From a checkpoint of a small transformer trained on Wikipedia.
Size: 10 layers, width 128, 4 heads of 32, 6.17M parameters.
Architecture: rotary positions, biases on query, key and value, normalized queries and keys, local attention windows, gated attention, exclusive self-attention, short convolutions.
Training: a variant of Muon for these matrices, 6080 steps.
Each number is 200 + 20 x the weight over its row's rms, rounded and kept within 0 to 999. Layers, rows and columns count from 0. The size before them is the row's rms in percent of the matrix's.

# layer 6 MLP down, 128x512, rms 0.127, rows 63-89, columns 256-511
105,198,226,174,187,217,177,223,189,201,229,204,167,182,172,230,195,220,230,173,213,187,200,184,197,174,203,243,232,203,173,182,236,174,194,206,200,207,179,183,197,165,197,192,166,195,243,193,191,224,212,228,166,204,215,198,225,147,146,193,212,196,201,199,208,170,233,225,179,208,212,196,233,198,208,210,177,221,186,227,204,191,200,233,193,215,171,181,201,218,207,189,153,200,207,149,225,190,200,179,174,197,220,221,157,219,177,217,190,183,173,195,211,190,189,209,204,189,201,206,184,167,185,203,199,189,199,187,241,208,221,189,181,184,224,206,211,223,240,185,159,217,208,203,204,186,225,219,150,188,225,203,195,196,239,242,207,198,227,174,205,181,195,186,203,209,218,191,190,243,191,234,206,210,208,220,185,186,155,199,176,213,155,212,199,197,217,211,223,209,211,213,211,168,170,171,199,227,198,217,200,201,249,180,171,218,195,199,194,190,182,215,176,201,216,188,200,204,205,199,195,172,217,154,177,203,187,183,186,207,195,200,174,227,179,202,208,176,199,187,213,184,223,215,207,222,189,175,214,204,219,192,169,201,196,246,185
109,164,241,190,188,208,210,234,205,218,240,172,206,209,226,211,151,231,170,227,196,216,232,193,182,178,185,168,189,206,227,194,198,199,167,174,203,185,165,214,204,149,209,193,178,207,211,198,213,229,210,203,198,205,203,173,220,191,178,197,185,200,210,208,229,171,177,214,192,215,217,178,209,186,237,214,193,204,209,221,195,168,154,164,190,170,210,170,189,188,189,169,177,200,188,210,208,193,204,186,217,191,203,194,235,205,218,165,191,206,212,186,191,194,198,189,228,214,199,215,177,183,198,203,174,214,213,207,201,182,198,195,172,208,193,205,206,176,194,231,204,216,208,249,203,230,213,220,182,197,210,213,234,207,222,196,217,185,200,187,188,171,169,205,207,211,213,170,200,188,191,192,235,208,187,199,212,187,193,200,198,146,240,209,170,239,216,176,198,197,211,198,186,184,208,196,185,197,212,235,237,174,218,186,168,176,206,234,211,207,226,157,199,195,173,170,204,176,183,222,226,220,175,183,214,224,213,190,197,226,210,191,195,184,210,220,231,209,210,193,207,195,201,194,181,231,214,204,216,197,192,209,165,226,198,233,195
089,261,187,201,197,210,183,231,220,228,210,194,217,216,184,173,197,209,193,198,187,223,203,216,230,222,184,207,207,191,189,247,220,193,210,225,190,216,173,213,202,189,189,225,225,196,207,195,162,188,200,201,198,166,201,225,222,191,183,205,214,202,176,221,184,194,204,235,237,221,198,198,223,189,193,218,243,191,210,236,202,218,194,201,180,176,201,191,212,222,198,213,215,237,187,225,224,225,189,236,194,213,196,154,183,221,156,206,210,215,172,218,200,202,226,208,194,250,199,164,207,166,172,232,191,213,191,209,180,168,212,183,168,196,181,242,188,201,188,197,206,203,211,184,206,223,214,182,195,205,198,186,175,204,177,218,212,216,201,172,209,163,192,214,219,169,169,220,180,210,204,183,170,172,177,201,209,218,215,200,218,192,208,209,192,193,193,199,171,213,209,186,219,222,175,202,212,220,182,191,216,193,184,213,202,223,171,148,190,192,240,215,178,200,186,238,190,167,230,204,178,214,200,168,228,241,200,214,221,206,181,245,203,210,223,170,234,206,185,188,202,193,202,209,242,192,190,234,210,201,204,191,186,234,208,235,211
100,234,212,158,190,170,205,200,191,213,186,176,209,189,192,226,187,221,217,193,208,196,200,183,196,218,171,198,174,202,230,158,209,172,214,192,172,198,222,216,210,207,226,225,222,169,196,210,171,210,211,225,228,172,212,211,187,245,240,165,211,247,185,198,199,230,210,228,179,200,156,186,183,222,204,226,176,209,235,171,163,183,225,219,201,202,180,208,176,189,185,206,196,235,169,237,171,208,189,191,209,211,207,176,202,230,205,221,209,184,208,230,220,190,184,228,194,184,185,225,186,217,212,205,190,220,200,225,172,191,200,204,223,211,186,212,212,202,204,229,189,180,198,237,188,169,198,181,222,202,161,184,176,195,185,184,257,187,191,188,195,231,224,198,192,206,179,227,164,206,197,174,225,193,216,175,196,204,212,225,200,207,224,200,171,245,184,216,230,224,227,181,224,210,225,202,212,170,188,217,242,201,207,182,199,200,208,230,208,186,181,226,245,195,210,206,223,231,179,203,149,193,193,224,201,178,196,210,176,218,159,177,189,177,174,207,148,203,203,208,192,211,197,241,192,178,186,225,214,152,232,226,220,181,232,188,150
117,209,176,228,208,191,197,193,182,236,192,196,206,209,233,194,202,211,184,260,216,223,164,225,232,218,200,192,193,168,212,214,205,171,165,180,217,197,186,172,205,223,209,195,213,189,178,193,217,220,197,206,216,217,216,152,208,218,205,180,182,194,213,195,196,196,204,188,188,180,201,244,227,197,175,203,221,183,244,211,217,211,207,202,186,197,211,223,210,219,181,202,207,208,260,175,195,191,186,201,258,169,195,207,216,216,187,203,201,185,224,213,211,196,190,174,187,207,241,201,179,178,208,162,231,252,171,220,213,213,177,238,198,205,221,202,194,203,207,173,195,172,181,206,166,213,186,201,199,203,194,196,198,187,228,198,223,182,210,173,184,222,188,164,204,188,195,253,203,190,215,201,174,199,188,179,210,211,220,217,242,232,192,218,197,207,213,205,202,205,210,202,160,225,192,178,223,192,171,184,198,217,165,245,150,170,218,225,195,207,198,226,164,190,192,205,228,178,215,164,192,211,201,211,202,203,167,201,184,201,192,204,197,228,211,187,226,210,218,212,239,195,199,204,228,190,206,185,203,225,159,209,214,179,189,196,176
096,173,244,228,194,200,170,211,178,199,201,196,223,163,215,209,172,217,207,185,187,189,197,179,262,216,235,219,213,234,238,231,165,180,202,214,224,232,194,203,198,192,211,202,174,184,205,211,189,218,196,232,205,180,226,164,187,199,194,189,204,201,236,218,181,201,187,190,176,215,213,190,222,183,208,176,198,183,179,238,221,177,219,217,154,201,210,194,183,217,190,210,168,213,208,211,182,185,196,206,205,210,210,195,205,212,190,188,156,222,197,206,206,192,178,192,223,219,181,213,219,197,213,212,183,189,202,195,209,193,176,241,195,220,179,191,221,218,223,171,238,200,237,205,187,219,221,203,214,216,170,213,195,182,209,186,202,237,235,229,178,163,207,191,218,190,183,198,222,218,210,223,171,238,201,181,196,178,254,203,227,212,212,194,198,188,209,225,170,188,212,191,187,206,196,196,227,229,215,186,167,170,147,201,179,231,186,208,233,185,184,203,247,199,195,177,163,214,175,176,201,235,203,212,248,211,227,195,190,191,218,178,201,203,211,161,217,172,207,236,203,213,205,203,231,185,233,191,182,216,209,187,168,199,179,196,188
096,198,223,190,218,160,185,211,214,203,165,202,209,173,204,172,201,203,182,226,200,163,197,167,215,192,191,192,239,191,188,189,190,206,196,212,204,176,190,206,202,229,210,222,185,187,178,217,203,205,250,217,197,230,173,202,214,180,232,181,167,173,199,198,192,201,220,218,223,200,220,203,255,187,188,173,214,214,204,237,214,220,188,189,190,215,170,224,185,212,207,177,164,210,218,179,190,225,197,208,204,197,213,185,188,183,157,174,164,182,161,172,188,218,205,172,175,174,210,226,190,209,208,182,212,217,205,214,203,217,228,199,162,214,172,190,190,215,212,195,224,150,181,201,199,167,183,202,170,176,179,201,192,191,182,208,180,168,219,209,192,196,208,174,209,158,192,159,255,216,192,209,222,177,197,193,185,156,174,168,207,212,206,205,182,175,219,203,181,194,175,209,206,189,203,199,223,229,199,179,191,176,183,193,191,163,223,208,254,225,214,178,167,219,203,205,169,190,189,212,191,210,238,201,203,177,199,197,176,200,192,167,221,178,168,191,178,168,208,226,198,177,174,187,192,193,192,251,192,217,175,168,201,226,179,200,188
092,240,194,206,212,213,242,188,171,193,218,197,177,219,198,222,224,198,209,198,196,210,168,221,219,174,174,208,248,184,185,216,203,187,182,189,223,175,211,186,179,215,195,192,193,215,181,200,208,213,181,186,197,189,204,180,221,152,186,251,205,192,204,183,202,166,211,199,201,196,215,222,176,188,194,188,220,185,197,211,226,178,197,216,205,199,192,173,193,200,185,184,211,210,158,202,219,152,185,197,199,195,211,207,182,192,167,186,230,209,243,178,205,191,184,212,163,225,197,190,198,206,217,238,204,193,226,180,218,221,202,214,192,202,198,198,205,208,187,204,192,197,192,189,184,195,163,205,159,176,236,194,208,191,205,173,184,201,194,180,212,196,192,193,228,193,183,158,243,185,168,176,169,179,161,199,182,245,180,220,201,192,203,230,208,200,179,202,165,184,212,197,209,162,195,204,177,203,140,187,190,215,223,194,178,206,165,206,175,213,216,180,176,216,227,177,187,183,212,240,203,187,192,208,253,174,195,177,194,209,182,215,198,193,182,202,203,187,196,202,227,180,214,168,232,201,194,158,184,186,181,198,173,218,186,195,173
108,201,190,208,202,202,255,226,225,233,200,226,203,155,219,227,195,177,207,224,215,230,158,190,210,172,188,187,211,227,197,184,213,224,200,173,230,209,211,218,240,214,208,177,206,203,201,210,203,212,193,210,208,177,210,215,187,223,241,190,198,204,201,228,226,191,188,197,216,215,182,169,211,229,203,186,202,208,218,166,182,193,229,190,210,210,176,218,215,183,220,197,172,228,208,189,185,185,199,215,198,210,201,160,219,193,232,204,213,217,186,233,191,189,195,189,213,242,189,234,192,193,183,204,199,169,158,204,188,173,203,216,183,182,199,187,214,178,189,174,209,203,184,229,196,200,206,205,190,204,180,195,142,167,184,175,229,186,194,212,201,193,213,207,202,211,194,202,240,240,184,156,199,248,207,238,201,212,210,169,176,174,197,205,188,210,204,206,182,188,239,242,211,182,200,174,230,205,200,184,232,175,209,174,211,159,182,209,204,212,215,210,230,211,197,185,206,220,209,178,207,200,181,212,190,179,220,180,217,217,198,184,208,174,209,162,173,193,212,172,218,237,161,196,218,186,226,199,220,166,200,215,194,218,210,201,201
116,180,207,210,215,178,216,179,176,246,181,187,209,202,184,186,185,177,182,188,206,184,250,208,173,200,210,184,194,197,182,233,194,196,234,179,177,188,180,222,227,191,182,190,220,193,205,184,217,226,193,238,217,228,199,207,189,189,188,185,202,205,192,177,168,208,231,143,192,199,247,216,199,197,196,135,181,206,202,207,189,188,191,202,178,177,182,222,251,212,215,182,187,198,176,219,203,230,222,241,201,211,202,203,189,216,234,171,214,205,175,225,197,183,196,181,208,199,191,207,202,208,237,194,225,215,169,221,190,202,201,161,206,189,197,213,211,203,217,239,211,215,198,219,196,201,187,183,186,157,161,229,205,169,180,204,199,183,187,254,225,211,223,198,203,215,180,195,205,191,185,165,201,211,192,202,205,177,189,182,204,208,193,170,172,189,145,200,200,199,217,185,191,227,210,177,213,195,192,200,188,194,206,185,188,216,219,189,177,172,170,250,199,193,183,197,193,198,225,173,193,203,209,192,221,210,210,224,191,210,208,206,178,213,220,192,209,148,182,169,189,197,209,226,196,202,199,212,198,177,187,221,209,192,195,173,180
098,170,173,210,187,185,183,177,176,190,223,230,177,153,224,186,187,187,203,178,232,197,201,178,190,200,199,206,197,179,196,214,201,185,196,209,191,167,201,198,188,197,200,207,137,185,186,197,202,192,219,218,183,194,238,212,188,180,175,214,155,192,226,221,191,181,226,222,187,189,202,206,176,195,246,191,179,195,232,209,206,176,183,204,203,179,171,185,210,180,196,186,199,201,187,179,189,179,142,163,181,199,163,207,177,191,222,236,151,190,172,174,221,182,179,218,185,203,184,214,193,223,209,202,198,200,204,183,176,199,194,212,250,186,191,198,208,179,172,198,157,179,191,201,187,210,214,172,209,209,187,217,188,188,220,183,198,243,203,224,190,194,186,175,229,199,203,230,199,198,182,206,169,178,196,185,207,203,201,178,229,205,182,169,184,204,183,196,220,180,222,221,184,184,191,181,227,166,218,193,171,194,208,210,207,193,168,197,198,198,201,213,163,207,192,228,202,225,170,196,220,198,162,196,205,217,211,207,191,197,212,169,197,159,213,230,188,182,180,233,222,182,213,234,186,199,184,198,201,193,225,216,159,217,156,217,179
105,181,210,210,193,200,206,183,193,184,181,194,214,185,208,191,254,176,187,192,180,171,205,216,198,211,223,236,189,207,194,235,204,198,188,197,195,196,160,150,214,197,247,201,202,177,215,224,236,226,169,193,206,183,186,185,161,232,178,212,229,218,196,169,173,204,217,168,226,204,191,210,173,187,173,186,199,184,174,195,194,192,146,214,192,201,184,191,227,214,184,208,167,193,203,174,237,192,228,233,202,167,181,184,188,159,166,216,198,195,211,198,201,179,221,219,198,205,198,207,211,239,187,209,210,236,208,186,206,229,185,194,199,186,221,213,239,236,213,181,231,229,213,192,198,193,195,187,221,223,250,209,202,253,207,220,174,207,202,237,216,217,212,183,158,199,215,201,208,183,153,202,201,214,152,195,193,188,163,168,241,178,196,187,186,230,197,224,202,245,218,186,183,185,213,205,194,219,162,212,178,196,167,204,163,180,167,196,161,193,221,214,169,239,221,195,189,217,192,234,247,179,220,192,207,218,219,234,215,186,198,192,232,204,188,200,217,182,200,203,193,205,167,172,220,208,186,221,201,161,202,198,168,197,220,210,209
098,196,170,197,191,187,231,200,216,226,189,226,213,206,206,145,214,200,181,210,212,210,215,209,187,225,186,207,194,214,199,170,193,199,195,185,193,200,206,199,207,211,206,217,163,212,218,201,200,243,195,212,192,183,203,173,155,223,205,228,209,206,174,191,189,198,200,193,220,213,217,203,210,220,192,189,185,212,228,206,141,185,176,207,229,178,166,213,172,173,188,166,209,189,191,196,183,210,246,175,231,231,214,206,195,190,222,202,214,211,201,211,169,209,181,189,204,189,156,212,148,241,216,202,217,202,202,192,205,204,179,225,196,202,235,221,183,237,222,213,226,220,208,215,207,188,159,200,193,175,210,215,197,207,198,193,200,196,220,190,229,193,247,205,164,171,210,212,207,188,186,163,189,191,190,187,187,198,210,202,222,183,196,166,206,209,186,181,214,205,187,172,194,246,194,203,179,181,219,223,179,199,200,170,213,206,225,215,199,212,184,210,216,195,199,197,216,186,169,232,183,231,203,202,179,203,227,249,190,187,241,218,215,207,175,193,204,194,175,205,229,216,176,190,193,194,245,218,240,183,168,211,205,216,170,190,214
122,202,198,178,198,226,222,256,197,190,205,217,182,220,190,191,187,239,199,247,224,208,184,203,205,172,169,179,197,191,207,193,157,232,189,230,189,197,193,178,181,225,201,208,185,155,189,198,202,207,207,211,226,196,220,206,213,191,211,202,218,204,219,221,179,201,182,216,213,213,188,217,210,227,224,197,193,197,237,178,197,196,197,167,211,188,184,188,179,202,191,200,188,203,193,196,192,201,184,196,184,229,200,188,152,208,207,215,196,182,193,198,192,169,206,179,211,174,148,190,237,177,207,184,191,190,214,175,208,203,196,223,203,193,173,257,198,172,215,187,196,218,220,232,233,181,199,242,190,214,187,217,203,187,240,179,160,205,201,204,187,214,191,200,206,185,214,243,207,224,212,188,223,200,157,226,221,181,203,205,213,211,186,203,202,204,198,222,210,209,222,228,202,234,179,214,181,215,188,174,176,180,199,170,159,209,182,205,182,219,227,192,187,217,152,204,195,201,224,192,198,196,184,209,237,191,222,188,197,213,172,196,223,207,162,203,212,229,190,206,192,183,236,206,176,200,214,208,209,239,214,189,189,174,195,196,188
098,233,187,221,179,187,181,173,206,198,193,191,168,174,205,205,241,222,153,176,204,204,194,148,211,218,190,218,193,194,184,220,194,194,174,179,221,193,181,193,194,206,186,185,203,191,178,174,168,224,207,212,199,191,205,225,210,203,194,203,205,201,199,199,166,183,223,222,190,175,220,172,194,190,248,199,224,243,212,226,206,197,209,181,208,202,232,213,196,213,212,210,212,211,185,239,221,170,181,195,184,215,163,182,141,219,233,204,156,176,215,193,161,195,210,185,209,163,215,192,180,173,217,192,175,200,190,221,199,223,208,184,165,210,184,176,194,189,209,203,189,198,234,202,196,238,194,211,244,175,206,222,175,184,198,182,202,212,204,200,163,213,202,193,200,170,221,213,203,195,212,213,184,221,178,194,217,232,219,194,200,206,187,209,214,212,215,202,195,194,214,192,182,200,214,221,202,189,224,204,179,227,193,204,218,227,188,202,203,206,222,210,219,194,206,191,211,224,219,165,195,195,213,222,187,204,221,225,191,250,153,198,236,203,188,201,228,181,181,204,210,216,206,188,165,204,189,199,168,226,208,191,212,189,206,226,198
101,209,185,205,247,227,222,191,198,210,176,224,214,255,220,193,195,207,179,194,220,186,164,184,171,180,194,186,222,224,191,196,181,187,184,202,196,189,188,200,188,233,207,206,186,214,193,175,204,162,197,197,227,229,230,253,188,192,220,190,185,219,181,229,210,187,202,169,215,219,204,234,194,178,223,214,191,157,200,216,211,199,227,209,193,228,189,189,218,194,178,238,201,204,231,169,193,205,218,210,192,185,240,187,165,186,215,204,168,204,238,192,204,219,179,180,182,211,204,222,170,193,174,231,191,206,211,174,196,198,213,234,214,167,185,180,201,222,201,242,206,192,204,165,206,224,181,205,176,204,207,189,224,209,169,170,158,224,206,181,184,205,170,207,194,185,209,203,195,175,211,175,230,185,162,185,191,155,196,193,244,183,177,197,212,173,239,227,220,199,196,196,206,208,152,233,189,202,174,179,218,158,179,182,183,197,204,193,225,212,200,185,239,225,196,186,216,198,209,202,246,212,206,216,200,182,197,233,193,217,217,191,166,210,174,199,207,232,192,166,185,207,188,187,229,239,182,199,194,198,219,226,228,197,180,206,179
096,210,228,190,205,185,167,181,178,190,206,182,198,225,195,174,237,195,180,212,230,214,207,212,207,201,211,214,221,225,197,179,220,215,174,178,213,212,210,187,215,217,205,259,193,187,188,219,196,174,182,200,278,181,204,188,201,203,190,186,208,229,166,225,171,212,219,207,216,288,187,169,232,210,201,215,235,195,196,177,159,185,180,186,170,229,154,201,175,187,207,210,200,197,188,213,215,185,195,196,217,194,204,189,202,185,200,187,169,188,212,210,186,195,225,197,200,196,223,235,189,204,170,206,177,186,218,184,180,228,186,222,204,224,203,229,228,207,201,208,200,217,219,208,171,199,193,204,210,219,177,216,176,199,168,202,190,221,196,197,249,179,213,182,193,203,220,204,213,166,183,205,212,201,198,183,214,228,220,181,230,175,172,193,216,206,244,200,222,192,208,177,230,236,226,192,243,214,207,208,210,231,186,199,202,203,176,197,200,207,241,198,182,222,185,206,215,216,246,232,194,192,202,208,175,203,179,218,224,176,170,199,191,182,206,200,206,217,191,187,213,244,229,207,218,184,207,175,194,187,194,161,177,179,209,157,194
094,164,246,204,203,200,193,261,212,180,221,232,175,195,222,183,201,212,236,218,207,196,197,192,182,209,178,226,173,192,203,171,181,194,199,210,190,194,207,203,148,222,213,207,202,211,157,159,216,229,189,232,207,204,184,206,197,222,210,222,227,177,231,222,191,230,204,232,238,187,141,214,202,200,212,203,194,255,194,243,195,212,173,201,220,201,222,196,167,215,241,206,206,228,208,189,188,194,192,194,201,215,204,189,190,223,187,229,212,200,180,168,210,205,206,187,190,201,200,196,201,200,220,233,207,201,231,184,172,233,183,221,218,174,230,232,211,182,228,196,197,206,177,211,183,207,171,211,215,191,207,210,197,171,184,195,212,225,210,195,195,183,203,213,218,188,225,195,201,222,191,173,201,200,181,210,165,197,209,204,192,198,189,196,154,176,199,212,206,212,215,223,153,226,175,174,194,210,191,192,205,178,223,208,202,219,171,225,204,222,228,194,195,211,185,189,203,208,179,185,217,176,173,170,191,220,184,179,222,204,198,201,175,207,209,198,200,216,209,207,194,193,186,199,209,173,231,197,200,182,202,189,171,194,155,175,204
093,197,186,210,172,177,196,201,174,193,166,212,206,187,204,171,170,170,153,154,241,201,191,198,195,161,190,199,174,211,192,162,215,180,185,179,238,177,199,225,167,204,211,209,182,234,187,184,170,223,241,211,189,193,222,198,212,222,202,201,220,202,227,179,246,189,220,196,215,177,203,192,217,185,195,198,231,199,191,202,158,217,222,174,209,150,223,232,212,218,182,217,225,208,216,230,190,185,187,207,253,193,189,169,165,207,198,188,202,182,194,191,211,197,201,215,167,177,193,213,187,213,207,219,210,205,224,190,183,196,204,192,213,195,193,176,199,170,215,202,165,212,182,221,208,189,182,195,215,196,204,210,182,196,191,201,201,225,200,228,193,196,221,145,189,224,178,215,201,192,194,184,203,205,174,204,229,195,225,172,188,177,196,181,196,181,204,209,250,216,183,178,175,204,184,202,206,192,173,153,207,194,192,193,212,199,225,218,189,209,172,210,172,204,194,192,167,184,200,198,221,218,208,126,194,204,193,189,206,208,233,196,215,228,195,202,170,208,185,275,187,240,187,198,197,220,180,188,220,212,241,237,180,230,158,198,228
088,206,209,195,187,211,235,189,263,207,202,205,198,166,197,198,216,200,229,178,224,214,231,207,199,229,218,233,191,214,211,208,217,195,212,197,210,200,206,193,218,185,158,212,169,189,200,208,228,173,209,257,198,200,218,236,213,198,192,198,197,234,211,206,188,197,205,225,211,188,210,184,222,169,187,163,179,228,223,242,181,213,186,198,198,205,191,201,182,214,188,219,181,178,209,195,212,197,184,192,215,231,187,214,220,182,206,208,195,170,177,188,231,223,192,203,204,154,204,204,232,220,192,200,218,193,224,197,216,233,261,197,190,208,173,185,251,192,173,201,228,191,219,167,182,207,206,201,227,192,245,181,165,194,192,196,187,210,215,233,224,175,200,232,195,215,200,201,193,213,191,206,174,165,217,195,208,170,192,193,180,217,204,176,193,231,161,237,167,187,205,219,188,192,180,185,238,226,190,186,184,186,208,186,230,205,198,203,261,202,248,183,173,230,215,220,205,194,172,199,190,219,218,217,197,223,202,209,175,193,205,204,209,186,177,188,234,187,192,190,191,195,193,235,196,197,176,206,189,183,214,226,196,195,202,185,226
091,193,194,204,221,247,201,178,217,144,215,214,222,186,225,171,222,220,180,215,201,195,219,235,181,205,195,160,177,197,196,202,205,216,208,199,196,201,182,201,182,200,174,215,205,200,181,179,186,225,180,205,161,179,198,199,191,189,205,219,167,201,165,183,132,209,199,192,208,214,185,182,169,213,204,173,183,204,201,218,193,173,177,215,198,208,185,206,229,177,185,192,189,207,219,213,199,192,225,210,181,206,232,195,204,198,228,218,213,208,203,187,206,199,216,181,209,197,210,179,206,172,205,214,201,194,171,183,204,198,189,197,207,191,204,214,203,213,207,197,198,229,219,187,172,209,210,193,172,196,206,174,181,191,220,203,205,196,201,175,169,197,179,221,206,167,243,215,221,187,192,204,221,192,167,199,210,239,180,198,240,206,204,189,206,198,204,184,200,192,221,197,182,205,224,200,213,212,158,211,197,187,180,209,207,184,147,219,236,213,172,185,218,194,227,211,199,175,226,232,203,164,184,212,202,162,184,200,211,188,209,207,210,238,215,183,237,237,212,160,186,201,216,180,201,185,203,169,211,201,225,210,206,185,213,213,175
097,244,226,196,204,204,156,207,190,196,226,175,162,167,208,210,210,188,220,209,204,186,206,188,177,236,214,199,201,189,194,202,220,206,195,227,227,194,166,208,227,169,224,190,199,208,166,142,210,219,216,198,177,194,159,198,224,206,206,206,178,163,246,192,199,202,227,200,207,202,190,183,197,205,160,206,205,214,181,199,204,216,224,209,223,168,201,221,182,196,201,190,181,193,198,173,199,160,186,197,210,191,202,205,168,194,207,238,145,226,207,199,175,199,194,203,189,175,217,243,178,186,202,200,204,192,202,186,164,208,210,176,202,192,231,181,174,247,166,189,188,192,195,228,192,170,194,194,213,166,186,169,207,210,200,199,189,203,210,163,184,185,229,199,249,190,199,190,209,197,199,198,198,183,180,228,185,239,196,203,160,198,212,229,188,192,237,174,182,195,212,237,210,159,200,197,210,168,209,204,214,240,187,214,181,197,155,198,189,221,233,205,184,172,237,183,189,185,208,182,214,211,223,196,226,192,194,173,234,238,183,213,189,199,229,194,208,205,218,219,199,180,201,164,202,199,223,223,183,212,169,185,220,205,208,183,203
097,190,220,209,212,231,178,178,220,206,177,182,199,165,203,198,184,194,185,218,217,205,205,201,189,207,222,205,212,189,198,183,191,236,208,200,197,178,220,166,214,208,183,186,217,208,194,197,213,228,192,193,222,214,183,219,248,212,200,187,182,197,192,194,181,220,155,207,203,201,213,183,239,218,205,198,198,209,192,218,192,195,200,177,166,162,208,190,189,199,219,210,199,183,212,212,234,224,207,175,217,189,228,239,235,238,204,226,211,208,212,197,180,234,223,178,208,205,190,199,215,207,210,198,225,155,171,193,163,192,190,164,224,202,213,190,207,180,193,261,205,197,197,199,179,238,206,195,210,204,192,205,235,174,220,190,178,198,176,214,207,227,213,195,194,202,170,212,219,187,190,218,208,226,166,182,207,213,219,185,224,193,215,182,217,217,197,221,154,198,192,219,155,220,173,240,220,194,196,191,117,193,197,181,230,225,224,192,232,206,183,195,204,179,226,210,211,167,193,198,189,216,182,209,190,224,197,188,215,225,232,219,209,168,186,228,219,239,182,172,180,218,227,205,207,191,176,199,236,214,207,214,199,185,212,194,198
093,211,214,233,177,207,208,188,182,189,216,189,233,173,199,174,188,180,196,190,190,225,195,220,176,183,196,200,216,229,195,252,192,172,187,211,176,201,216,180,191,215,201,205,248,244,181,233,195,190,208,182,206,167,202,184,212,220,191,201,209,165,232,242,185,221,173,176,184,197,175,208,191,201,212,228,168,218,197,182,217,214,237,222,212,181,197,189,156,190,204,218,206,149,231,181,182,217,224,218,210,199,210,234,199,219,211,183,188,198,210,187,229,231,172,219,219,199,228,162,212,219,186,201,180,193,208,179,218,225,176,239,187,182,175,198,206,215,184,189,176,196,199,209,215,176,208,197,142,188,223,193,194,218,206,190,207,180,186,198,203,205,217,170,194,189,191,176,217,208,173,159,182,208,202,231,232,224,212,223,184,208,196,165,215,160,190,190,195,203,223,186,210,174,188,190,222,218,198,212,221,240,245,227,217,226,221,201,212,221,195,172,205,173,205,223,213,170,164,207,193,175,172,188,182,235,205,198,210,190,151,232,182,192,192,206,186,170,231,171,213,216,195,205,230,164,200,215,171,192,190,180,173,189,186,192,209
096,202,191,182,200,185,187,213,231,189,156,184,187,216,190,190,169,225,185,194,172,206,206,180,199,209,208,178,192,170,206,249,198,207,221,188,198,157,205,201,195,217,197,202,194,199,216,205,187,215,239,219,216,196,182,185,245,173,201,206,233,223,146,194,208,191,196,171,208,215,196,188,224,249,198,188,201,188,204,208,195,149,193,201,206,220,207,213,178,214,216,205,204,216,195,192,216,172,200,226,208,214,190,208,216,187,166,207,194,185,162,190,185,201,198,179,239,239,204,208,169,207,179,226,218,203,210,198,184,217,203,185,166,164,199,198,180,237,202,205,199,213,201,199,222,187,175,226,210,202,231,224,186,194,188,169,179,170,196,181,169,183,210,171,185,186,175,205,203,229,201,208,210,165,229,172,165,179,169,202,185,218,213,219,233,220,184,171,182,201,194,199,199,178,213,251,199,191,206,207,194,179,170,198,224,190,216,191,227,209,192,179,214,206,199,199,206,175,188,199,195,184,182,155,197,183,185,221,187,189,179,179,176,208,208,207,201,215,200,181,220,232,211,174,213,212,162,220,195,187,202,199,192,258,179,191,187
148,203,180,172,221,182,205,183,223,204,195,187,201,177,170,214,197,158,201,188,221,191,198,186,189,211,256,212,201,187,201,228,202,200,229,267,174,231,241,186,196,251,215,194,173,200,205,217,173,184,233,188,205,178,240,187,177,216,203,159,231,206,219,196,221,205,217,195,210,207,188,211,197,245,206,187,198,218,245,179,227,233,188,191,251,202,165,197,219,212,252,190,208,195,178,233,175,208,198,217,201,195,234,189,191,192,216,206,216,217,206,203,217,199,244,212,175,206,196,208,223,195,216,187,180,197,206,249,198,191,195,195,222,205,185,189,257,225,172,170,200,189,213,208,214,207,175,243,194,201,202,220,191,196,191,152,216,218,204,223,194,216,190,187,188,200,204,180,196,232,247,229,240,194,172,204,196,186,183,180,211,192,225,214,216,204,219,209,196,232,229,196,196,221,206,204,239,189,213,214,190,215,211,200,212,212,204,223,175,188,209,195,192,242,206,175,196,215,175,210,193,197,241,231,201,202,174,213,219,220,203,197,222,258,202,215,181,212,201,183,199,230,179,198,181,180,186,210,209,190,221,226,195,177,193,182,171
099,178,217,198,166,261,186,224,210,231,176,209,212,190,196,194,206,210,202,206,184,205,201,216,205,197,204,185,253,159,225,218,216,221,185,220,175,169,196,202,191,206,231,222,190,172,170,193,213,208,221,215,197,184,191,174,147,192,246,229,192,200,223,156,228,206,183,173,210,191,197,221,197,180,199,224,173,186,176,184,195,158,161,227,187,225,212,204,211,230,193,235,174,192,200,223,194,231,164,190,190,165,214,204,214,240,215,202,195,214,184,174,200,162,179,185,221,175,211,211,207,220,206,166,213,192,181,231,209,188,201,195,197,192,222,205,199,182,174,186,196,196,167,201,173,185,170,189,220,178,247,210,209,205,177,213,204,179,162,218,173,175,206,218,195,198,168,208,201,213,216,197,186,172,190,196,199,217,227,171,203,196,182,206,161,227,229,209,178,192,199,233,203,176,195,175,229,193,252,222,215,194,215,203,196,213,213,215,205,210,237,226,193,222,181,198,171,209,187,209,193,187,219,206,197,200,185,216,179,188,234,213,161,220,206,211,208,231,180,191,188,185,216,183,190,238,214,207,187,183,193,190,173,194,203,224,234